Each number is 200 + 30 x the weight over the matrix's rms, rounded and kept within 0 to 999. Layers, rows and columns count from 0.

# layer 8 MLP down (transposed), 512x128, rms 0.0928, rows 203-228, columns 0-63
218,160,200,165,174,226,207,158,234,206,174,204,206,214,168,169,208,232,178,211,177,233,281,244,220,249,163,252,226,180,218,194,241,175,226,182,225,203,175,224,153,243,226,189,219,197,128,208,227,221,175,218,167,163,164,247,192,162,247,153,277,195,185,179
151,198,214,191,163,167,225,238,212,225,149,197,175,264,237,206,224,149,172,201,200,231,182,208,240,206,216,208,151,247,219,182,184,192,222,213,162,207,217,213,241,212,151,180,220,236,248,141,136,257,216,103,216,173,198,184,142,227,194,160,217,173,204,198
122,200,213,179,197,185,169,234,230,174,251,233,194,233,221,225,214,209,185,149,194,211,158,208,194,205,180,196,217,176,210,180,220,225,237,172,232,220,220,220,193,213,216,174,245,188,224,185,228,193,211,240,222,207,181,170,226,209,195,197,224,190,210,184
204,175,188,158,266,142,192,216,208,229,181,185,219,207,156,207,181,123,141,216,174,171,217,255,167,220,225,202,214,207,198,210,213,192,230,207,181,156,207,235,206,196,168,184,208,183,176,211,218,198,161,169,231,191,184,213,204,212,152,185,189,207,188,220
190,160,214,162,232,249,188,154,231,219,194,206,194,186,242,221,205,272,220,206,153,185,243,189,188,181,178,240,213,153,184,209,267,203,226,196,190,178,187,169,200,223,238,189,214,187,157,163,210,186,181,206,220,247,225,190,132,257,196,187,230,207,211,241
191,185,245,189,223,201,168,213,188,200,175,187,241,168,157,210,225,257,214,218,202,195,197,180,162,195,222,171,160,179,192,232,207,224,175,157,196,216,203,187,243,209,180,206,203,209,157,226,173,211,206,160,205,229,173,200,202,182,231,200,219,231,219,201
262,202,170,215,211,196,195,251,216,183,149,257,228,190,173,270,200,225,156,189,187,165,202,172,203,160,214,138,223,181,133,203,216,229,275,223,168,218,156,227,169,261,143,230,163,186,167,202,167,125,199,193,192,151,220,263,224,230,196,221,156,243,189,228
198,157,209,229,182,197,219,235,206,197,176,230,172,201,211,205,208,182,162,184,222,192,200,230,148,210,182,173,187,214,212,196,204,203,227,225,185,213,212,153,208,188,194,173,221,217,152,180,128,162,233,238,154,125,139,159,182,173,181,214,208,196,194,197
188,170,190,240,184,201,239,192,205,233,165,242,194,222,199,223,252,176,176,192,222,211,140,189,188,221,190,185,164,203,225,142,206,175,167,217,199,242,180,208,220,219,140,216,194,165,215,170,199,182,184,144,216,226,178,187,182,152,218,192,196,207,191,222
194,214,155,175,201,166,274,149,172,197,199,236,115,214,177,251,185,201,203,161,156,185,252,226,192,178,190,222,195,214,234,145,201,207,207,190,234,182,195,199,180,184,200,132,193,240,199,229,200,169,182,185,238,179,185,207,201,190,215,237,233,210,158,179
167,228,194,180,204,196,184,233,158,209,192,199,174,208,224,254,200,253,183,218,232,221,185,183,244,210,218,242,194,258,214,188,234,196,240,155,191,199,171,221,211,223,221,187,237,203,204,157,198,187,190,208,222,144,216,227,229,215,176,193,176,171,226,232
146,161,234,174,198,157,224,195,185,231,196,213,193,142,247,147,200,200,251,198,174,242,153,233,167,214,222,231,156,165,220,263,271,216,222,126,171,178,180,209,215,184,261,192,195,209,235,188,187,239,235,198,202,217,159,170,212,244,190,240,221,154,165,221
244,176,236,203,169,194,172,187,221,236,188,223,242,219,237,259,234,166,237,185,245,204,203,176,239,215,185,193,255,210,149,204,198,149,209,230,211,224,237,230,235,197,207,196,225,182,199,159,199,181,179,213,206,196,173,190,200,250,241,244,196,194,232,168
184,179,237,190,183,209,217,139,161,168,164,152,215,213,198,202,221,163,167,130,225,194,229,194,211,155,191,203,212,160,238,174,234,186,223,197,153,176,160,147,184,219,161,191,184,211,148,233,176,139,238,182,188,198,184,202,203,195,217,236,249,206,229,172
196,164,147,164,170,232,159,249,213,173,168,214,240,168,181,193,189,208,222,223,203,241,197,207,119,214,222,183,177,232,237,208,219,215,220,174,168,144,273,209,219,225,231,219,247,193,273,168,157,183,187,160,238,159,256,219,204,177,181,184,193,224,198,199
243,208,234,207,185,244,194,196,238,171,179,160,192,173,236,184,202,237,244,204,175,191,193,183,167,242,172,174,245,169,219,170,181,189,180,180,184,221,165,213,187,246,179,172,189,211,159,196,183,211,201,230,169,143,144,206,190,189,189,211,184,185,198,174
197,214,190,250,187,147,226,219,261,172,191,190,217,141,221,173,213,188,224,173,170,217,223,175,275,213,192,203,212,191,209,209,169,210,210,161,204,212,204,106,223,191,182,226,171,250,158,153,226,189,192,186,187,197,230,170,166,265,147,210,163,195,216,198
211,201,195,213,177,210,209,224,195,233,201,162,188,193,237,217,204,160,177,197,173,245,200,203,230,194,181,180,163,229,184,240,221,206,245,201,196,238,197,156,119,196,168,181,209,209,210,186,168,215,242,139,221,206,204,246,239,170,247,217,178,231,157,208
173,225,200,247,236,171,149,238,198,154,176,189,208,222,228,201,202,233,175,212,208,168,194,143,178,180,214,201,217,215,155,208,191,184,179,143,220,209,140,201,155,225,236,136,204,205,186,220,237,211,199,243,179,219,195,200,183,248,193,182,194,206,195,194
189,197,203,203,179,182,250,211,222,201,169,134,186,249,185,248,226,192,166,257,223,264,160,193,248,151,179,182,178,185,181,181,184,246,235,260,233,251,171,167,191,185,202,214,148,211,237,185,234,147,175,187,215,188,224,222,195,260,257,154,208,278,181,218
176,198,166,188,161,185,217,177,195,212,222,213,207,193,178,181,196,202,146,207,158,192,183,223,229,166,171,207,200,183,243,160,276,225,167,241,241,203,180,215,177,189,188,254,159,180,188,164,198,217,174,219,269,164,230,207,251,189,181,168,200,188,184,247
202,202,202,182,154,236,161,187,242,175,197,196,246,248,191,224,175,207,182,231,217,238,186,160,213,239,211,208,212,213,207,213,250,190,195,162,143,213,194,221,194,242,177,116,230,253,224,224,190,182,240,247,190,133,199,211,203,225,193,169,238,187,218,220
204,204,176,193,175,182,182,197,177,184,219,191,153,170,211,112,225,157,182,183,200,254,208,213,159,228,198,190,256,166,168,224,143,196,231,218,219,167,214,198,217,222,178,200,171,210,205,248,163,259,197,215,206,220,207,173,178,201,197,213,212,176,202,227
181,243,240,216,196,186,184,192,207,241,206,140,214,214,162,270,176,208,277,244,193,226,228,169,216,168,204,210,201,204,193,247,198,195,144,165,237,188,205,166,235,185,181,223,134,185,164,280,204,244,235,220,211,240,233,211,206,201,221,185,203,191,201,206
179,187,184,214,213,180,180,206,235,180,204,164,197,180,169,212,173,201,216,245,167,222,132,152,213,177,177,175,171,254,217,227,181,243,178,207,239,198,150,205,167,204,226,171,168,158,230,231,198,166,176,242,227,165,191,153,160,265,193,258,228,222,204,222
203,227,179,189,211,190,211,182,192,232,182,159,152,203,226,234,192,185,222,187,204,183,178,218,193,181,151,172,214,205,182,269,156,212,182,174,204,178,222,200,242,173,174,180,174,199,184,150,221,217,171,190,186,170,203,171,187,239,199,172,207,126,215,185
# layer 8 MLP up, 512x128, rms 0.188, rows 204-228, columns 0-63
170,197,123,212,231,221,219,217,208,123,200,208,221,181,166,188,251,205,200,146,191,210,169,182,225,204,229,167,202,197,206,219,161,234,231,218,167,184,200,228,208,132,230,231,157,112,241,226,139,248,220,204,231,186,195,209,157,190,240,188,279,181,236,225
220,244,174,213,246,191,191,179,208,221,203,149,166,217,190,221,199,164,176,208,177,169,201,170,208,209,172,163,240,229,220,248,174,188,200,193,218,187,207,165,255,202,175,226,230,195,220,169,129,254,149,188,209,189,186,186,159,225,186,196,179,180,148,171
179,189,228,223,157,190,251,177,179,182,167,238,213,268,202,211,158,225,191,173,209,162,212,139,227,231,202,185,167,241,211,184,188,165,200,194,165,169,224,171,242,187,207,186,224,187,188,153,224,211,168,157,190,215,204,211,224,203,222,246,216,224,138,168
250,215,199,200,148,158,216,148,184,182,215,163,200,158,217,190,165,162,143,158,189,186,218,275,166,200,237,241,243,170,195,135,196,228,188,168,233,208,174,198,268,152,157,194,211,217,198,115,166,210,159,209,242,189,237,187,220,166,211,209,214,154,180,182
200,215,166,206,173,160,211,227,158,224,255,209,190,167,222,186,200,193,199,184,183,197,180,182,188,184,198,213,252,203,156,233,173,200,225,176,171,165,194,202,189,228,225,222,192,262,146,237,233,185,201,188,188,180,214,232,203,218,169,206,256,221,214,207
216,198,185,208,218,218,179,158,176,150,201,195,212,205,226,228,168,250,158,132,210,161,243,165,197,208,208,166,222,168,188,242,195,215,195,226,209,215,153,167,226,227,165,169,192,179,176,216,241,170,195,135,195,204,177,241,192,141,250,217,239,175,185,172
214,216,195,151,203,179,198,196,184,154,209,191,235,203,203,233,230,226,259,221,221,138,213,195,250,189,253,187,247,232,201,243,188,209,235,199,205,192,190,219,230,214,182,202,188,207,244,218,225,175,154,191,266,233,220,230,181,207,162,232,199,139,161,219
209,224,181,226,221,226,187,227,166,180,174,193,172,204,201,201,198,184,210,175,217,182,274,203,222,193,186,191,150,200,185,223,204,208,216,171,167,172,172,176,198,142,153,210,233,152,220,236,146,219,245,225,198,209,209,187,141,227,182,226,192,236,235,197
195,214,203,234,184,214,212,172,227,204,193,199,210,211,208,173,143,163,210,163,247,224,203,207,198,225,256,205,196,234,200,188,160,244,162,217,210,231,204,240,170,180,192,199,215,161,230,163,219,246,207,205,223,187,186,204,223,227,215,224,119,177,209,154
169,234,196,201,194,198,178,183,160,223,214,136,172,205,182,157,195,199,214,179,279,197,137,165,259,176,178,197,214,202,167,241,169,213,258,142,183,206,234,171,245,201,168,165,178,201,181,188,188,230,231,206,242,196,162,220,201,190,179,234,231,172,167,198
266,208,195,207,192,162,202,154,242,163,179,226,201,202,189,247,196,185,153,199,259,170,177,174,172,235,235,186,237,236,190,202,199,227,242,261,183,232,200,215,176,254,156,198,186,225,174,219,162,229,189,199,166,217,201,204,192,154,225,247,150,185,174,183
230,203,216,201,164,173,215,170,255,178,157,239,200,210,184,207,198,147,187,223,187,221,237,177,155,220,221,247,185,227,213,214,226,145,166,191,154,189,192,184,201,214,216,241,176,216,254,221,128,138,168,207,228,265,223,227,210,135,204,177,205,215,154,162
159,188,174,245,179,157,200,156,203,173,226,198,234,220,176,153,246,185,152,161,219,198,241,227,164,243,185,177,201,201,143,212,153,195,188,194,136,174,227,203,233,224,124,188,183,165,172,178,238,233,143,156,186,262,242,176,156,214,206,236,202,167,226,238
180,193,227,195,243,170,197,181,163,217,177,182,171,153,175,188,267,170,205,199,239,216,189,253,178,196,178,228,150,216,190,212,161,185,203,196,177,217,171,245,176,192,269,187,127,182,181,182,191,183,212,227,225,84,208,179,203,206,202,172,203,185,271,181
217,196,171,202,198,219,178,222,212,209,162,196,172,213,171,143,160,207,175,231,223,220,176,218,184,252,211,207,197,152,135,272,216,195,228,179,227,202,284,208,230,212,176,247,213,190,209,195,181,183,192,223,177,164,231,247,174,202,190,208,187,206,209,216
185,150,198,201,212,208,216,203,231,185,163,202,162,202,196,218,187,179,204,230,233,213,243,230,247,204,159,211,205,257,94,205,174,202,202,168,169,172,223,233,211,198,157,216,253,245,182,194,205,230,227,256,212,212,216,209,178,209,208,219,238,185,190,237
175,275,221,163,258,243,226,174,164,123,220,198,224,160,226,177,232,160,235,209,149,184,263,182,213,192,224,203,211,215,194,226,160,195,153,174,194,223,224,189,236,212,240,203,186,205,203,165,211,156,211,199,192,224,194,174,200,178,179,210,179,166,189,208
201,160,187,212,195,256,237,185,248,231,291,205,214,174,214,203,198,216,170,200,224,220,218,173,190,245,165,209,199,154,283,154,234,254,154,221,196,232,216,202,259,219,173,186,196,200,209,198,171,240,269,202,179,244,172,239,257,234,192,207,173,203,237,227
207,198,171,187,169,187,179,273,193,214,178,142,218,177,190,232,197,172,190,229,186,210,219,232,214,238,266,199,212,190,160,188,152,230,193,191,158,171,174,199,192,258,174,269,170,245,213,233,150,174,240,171,245,208,165,194,178,220,226,205,187,223,210,172
219,185,219,189,230,191,207,164,227,205,228,199,229,256,136,208,176,223,243,188,187,164,144,206,179,190,231,150,224,264,204,127,180,240,193,224,218,229,267,170,215,226,217,228,189,180,208,191,172,206,211,161,203,126,183,215,210,182,206,241,200,185,189,201
218,225,140,183,224,229,204,136,210,179,200,185,200,214,230,169,165,212,248,208,209,192,236,203,202,234,215,205,220,212,218,219,215,248,183,224,222,197,232,176,167,239,211,245,188,229,179,233,193,220,234,197,249,169,220,225,234,209,215,224,211,192,221,228
190,167,142,230,220,187,174,177,168,246,218,252,180,185,185,172,231,169,175,197,239,240,136,209,145,217,196,231,207,174,181,177,183,194,232,234,216,208,218,194,252,197,196,237,182,185,244,154,212,316,145,152,186,271,211,175,179,239,151,210,159,241,242,210
141,182,177,167,205,216,232,164,166,246,144,152,259,131,168,237,219,216,189,164,178,208,200,199,170,214,198,193,207,192,248,198,237,184,234,262,193,197,142,216,179,188,224,209,210,161,225,227,155,224,235,197,144,155,221,238,174,178,193,183,240,221,173,174
182,170,196,241,220,195,271,188,189,239,151,164,159,143,190,167,162,207,212,190,210,175,175,171,208,158,208,197,119,197,231,220,206,212,173,176,210,174,174,273,142,166,289,182,175,217,210,191,173,173,176,195,220,159,202,183,208,231,222,184,205,190,195,234
198,169,213,206,204,196,209,214,211,194,185,236,218,235,189,195,182,181,243,172,209,228,213,191,273,208,249,223,233,144,173,238,220,210,175,163,183,237,210,193,189,223,193,198,226,214,194,231,163,221,169,208,160,178,195,220,179,162,201,189,178,198,181,196